Part of a small language model's weights: no biases in attention or MLP.
Each number is 500 + 50 x the weight over its row's rms, rounded and kept within 0 to 999. Layers, rows and columns count from 0. Numbers have three digits each. The size before them is the row's rms in percent of the matrix's.

# layer 5 MLP down, 384x1024, rms 0.0985, rows 240-261, columns 896-1023
100:486448439525546463523577415481502534404554471620459505539543603466497455542518501507469570553481511552519533465448543531584463496490516485523442531536541460431499484523530562577543475477551538533500464444551538490539474609526431518369505474477522444410427440497586487494431466572483455546517600561562475473563509463472499521548492458505508527473463463477557458463430450464487561481462
097:403550584465499452427410595490551504490472493499493394444530469539497547416397520456515567419453529552534433498478436534536527440408551529448470439484477507511478467521452466460508485425428534516387583440492534440507520501489492590491455463537470571418562504506534456466594593449498509561480532480535485445578523475487444513532511566490505516424454445493473615553545529488499497527415
103:459428455478494468432516507475434457589485548496465567456539526505464569528464487474547492468476482525511545506553489485642517450556441491522472472452493481478549471456496502557482502507436507429438509468523509500419582583482511568495496572518480557486514543503507537516546486474431469461489526466503374466477403548555531442473508518506575556487477530520525515438535413506517585528547
103:535495493429581538510461530545538530633444513457521446501525481538523530517516463521626393567538519556469555540488537517520499451459556467437430567479461418513536507502518443457546505544475453572566492521586560494496505521507425523542556523386575523467525518424498505438569396447497536580520505496464529484487525456463464508621498496473445518507439536471511592399490531569441498528466
098:505465520464465511392445457513562487552498439461476499643457451541485509555537536459447494513509464560475527538557487542410420456462532511504552564456500391530474559527521494573539577545521468494535457474506489467487529407508482416466500565529457560495502470498468531414508609524454454452432388508531518522486493492502458482519480534540450508529458483402466563537541457524524574549502
103:479427531517517528496503525491508506465497516401499568424477533510454484472473480429496529544566513453503458562476482612508485499460503447524569548471499478507489475444518525447356489488509493477567518505479504494457394492538550425463476504573500517535413421534569466546560588413505620447436547510508553503399465447497508492495464481525531471481460513533592518475644525347512468500500
097:432488515489475498575548585447498572459472415520546489542561473467597408409494565471487551512496451486492438501485479417484496445645587514530477556572523502463516527504517526488544526481406487535480514594436442514537500537363485494415513504571426482482553516453540462570429461532430541467399521543507450531513524519522555487493384609558473441442556412500601600562544492463445429490569
097:530509533573532477580464603576535483418522490568548544491475472517510515528449526476516513513533535469568554510532504479489412551456454475602536439424535454457525506567449521552556465489398475498480495462635487525507519571564507474541519533518481513525599512499617418572443437476404491529549471596514539431472504430501520528402532553410563486455510480528544526480493418613615461487527
104:431439450527605562461577487613487478520542525489480457444534539531573378497433413507561535549481426502509504564436496481479514491550520585451503488545390482573490574513498437531578476510455542506514435559497468378555389434509520453524470505463478503528529545493469490494518564511516516464533534498464492542532467500519444474493513574489483435434507493534534482415601469383515551562518
095:431422499462466479464562512439480451566457512530547414551590511558469478599473467578470436509523464474438535490489473563529561511491477534476540552487452555506526498478525404503555553549472580523527522518495540529563469617479509506491454579475536431457553557526506581585422473563458546516534551509468495449526614400535484501532612444469541446565411499524472562442501529508495480507528
101:525514533445431525646539558492456531593471447479470514558501561415501517526419458581448490520541439492434475508556534508501461409524596515444451550520580498566492559527490388548515566471500399579539547456511484453448546395497437550419439566477434563524428562479483487541482530548534613477552504538446545496485547558480524467561549481465504468486462537434509498606492490478529565480479
101:519493461457492428630406487475550443555552473480492467404449496536482442520522455499434539469437487500496525455436516510512510453475480500477539510493550455504513467491638416500548430469512522495454463487492445610519559386543545511365538530382521566566585509502526499444514607505500522594479411413414474540528451511512457478538507455507468512451591477430513628499383491430526444502510
093:533556426452565509527407549556532417424552450479547515484524478568401484560414482438437393483587492516462568529496469469490552406464454414424502492532482455533515453520464430552562503449522585597384530458519483474566448505553444501426554541498531588496460376470515447466475451462534537498505472509546468479420512457538488534554448428549487451529496531511458522485575496548448541490497
098:499493551462474424512570525574512514466495500468513408507455498456551494508435519549515521456544403519497464553470553548516555539477481400539512547424455514382578512530498433529450520531480432505497514584470551459502575589540498542459543479445474547518533529516465532535518492534460550498512433492446360543527460604422475559504504519541584553525576444524494460588456499472523545501399
104:412444520481553466543602538463533420568467510429486533480479539453433467542517535492586563417466595514499526486494474518634555515434452515483486475492541449500474501495514524493529454460496465461531449463559509499524367473559543500557459552445517485515521523508567456537527511359475541521509563496518497503554525458490472561502535528518504554470460464443498472407497595481425522486575
098:511534466502537488486477485532529539461504437411483519592519500553503409565525504475546491550459555528483542512510446429546568440650519517485510533581437591467524512559535523511519553559473542516482507465478472501536494517469493501514492514493443539439509494459507475495462551530484609492496481515491515421471434501548494477511532512557511496531407500558496487412543471481518462519544
100:488432542546435482495511588472524556546397477582452423542457514446565502480488541490557514507475549396485533492491502492395557477511433477423485552468493453556492589543367481510495545449569461445514560436511588515522532483471432445506458467496445474437481395488545555471423436580528504478495500481506450416421539486567493511540588542454558505458484506511633549481506378571486424529407
097:542529506507523484499573461531584469548457601464568558581494522486431518525555515491446450415482399499512575476477527483445513519441527523538560544580509612436520651505484482432372484523519505534441495378448506491581565562512472505505524487483423508434435466517453539421590532589544552490489404487501486420650528494445478506463477493505512581501478512455533529487598486497456437528455
100:475537485404529500567549501434450533457492514518426524542582510495518468457404467421544490577555521480540476411469503388478489409530484534449556549491556485554448527515423525485555513476513573621526481553456481483479485458548455564539526403475512511600519434563520572465483465404463574499407493493497556496494451519491454562560482453466421442527516421593479491464527509578453494493488
104:534444501473492403440545514599559499473584405413538517488511536556527523444559517460490463437408561536547456432537442473529515462415585527462448425493531478478602497525466425470585451561473587578489514504514343473601552431493447528495551491554525452581505514588436543455437496495524485400538470484455519493572455494466484465474474457508422578471567481568463459552455492548535394549460
095:615564531499472521565555388502453410496463563460428531613499497499565467573578475554450496523501562553448611566478536454461431484565515488519520468556476584407519573490516396526401550464558523450415579487485443520512407482493441541578587601569559435557455462519488562507466443430519504497479509480526487412508464499510484442467423567400480512543553554494486495488454541617495477386472
102:446524552509436550517640518551439508414463392552524460486491580453524471435553493392426470497409514613439464465512489487497504498575471493586527483502522468476603420513530480585396416506451523440535587513566510574496550537426532425460443526537625408461494618510524508510422523423468454549499489487475528523558547563502571447514545569498381547494478515483503526578455562516483494370550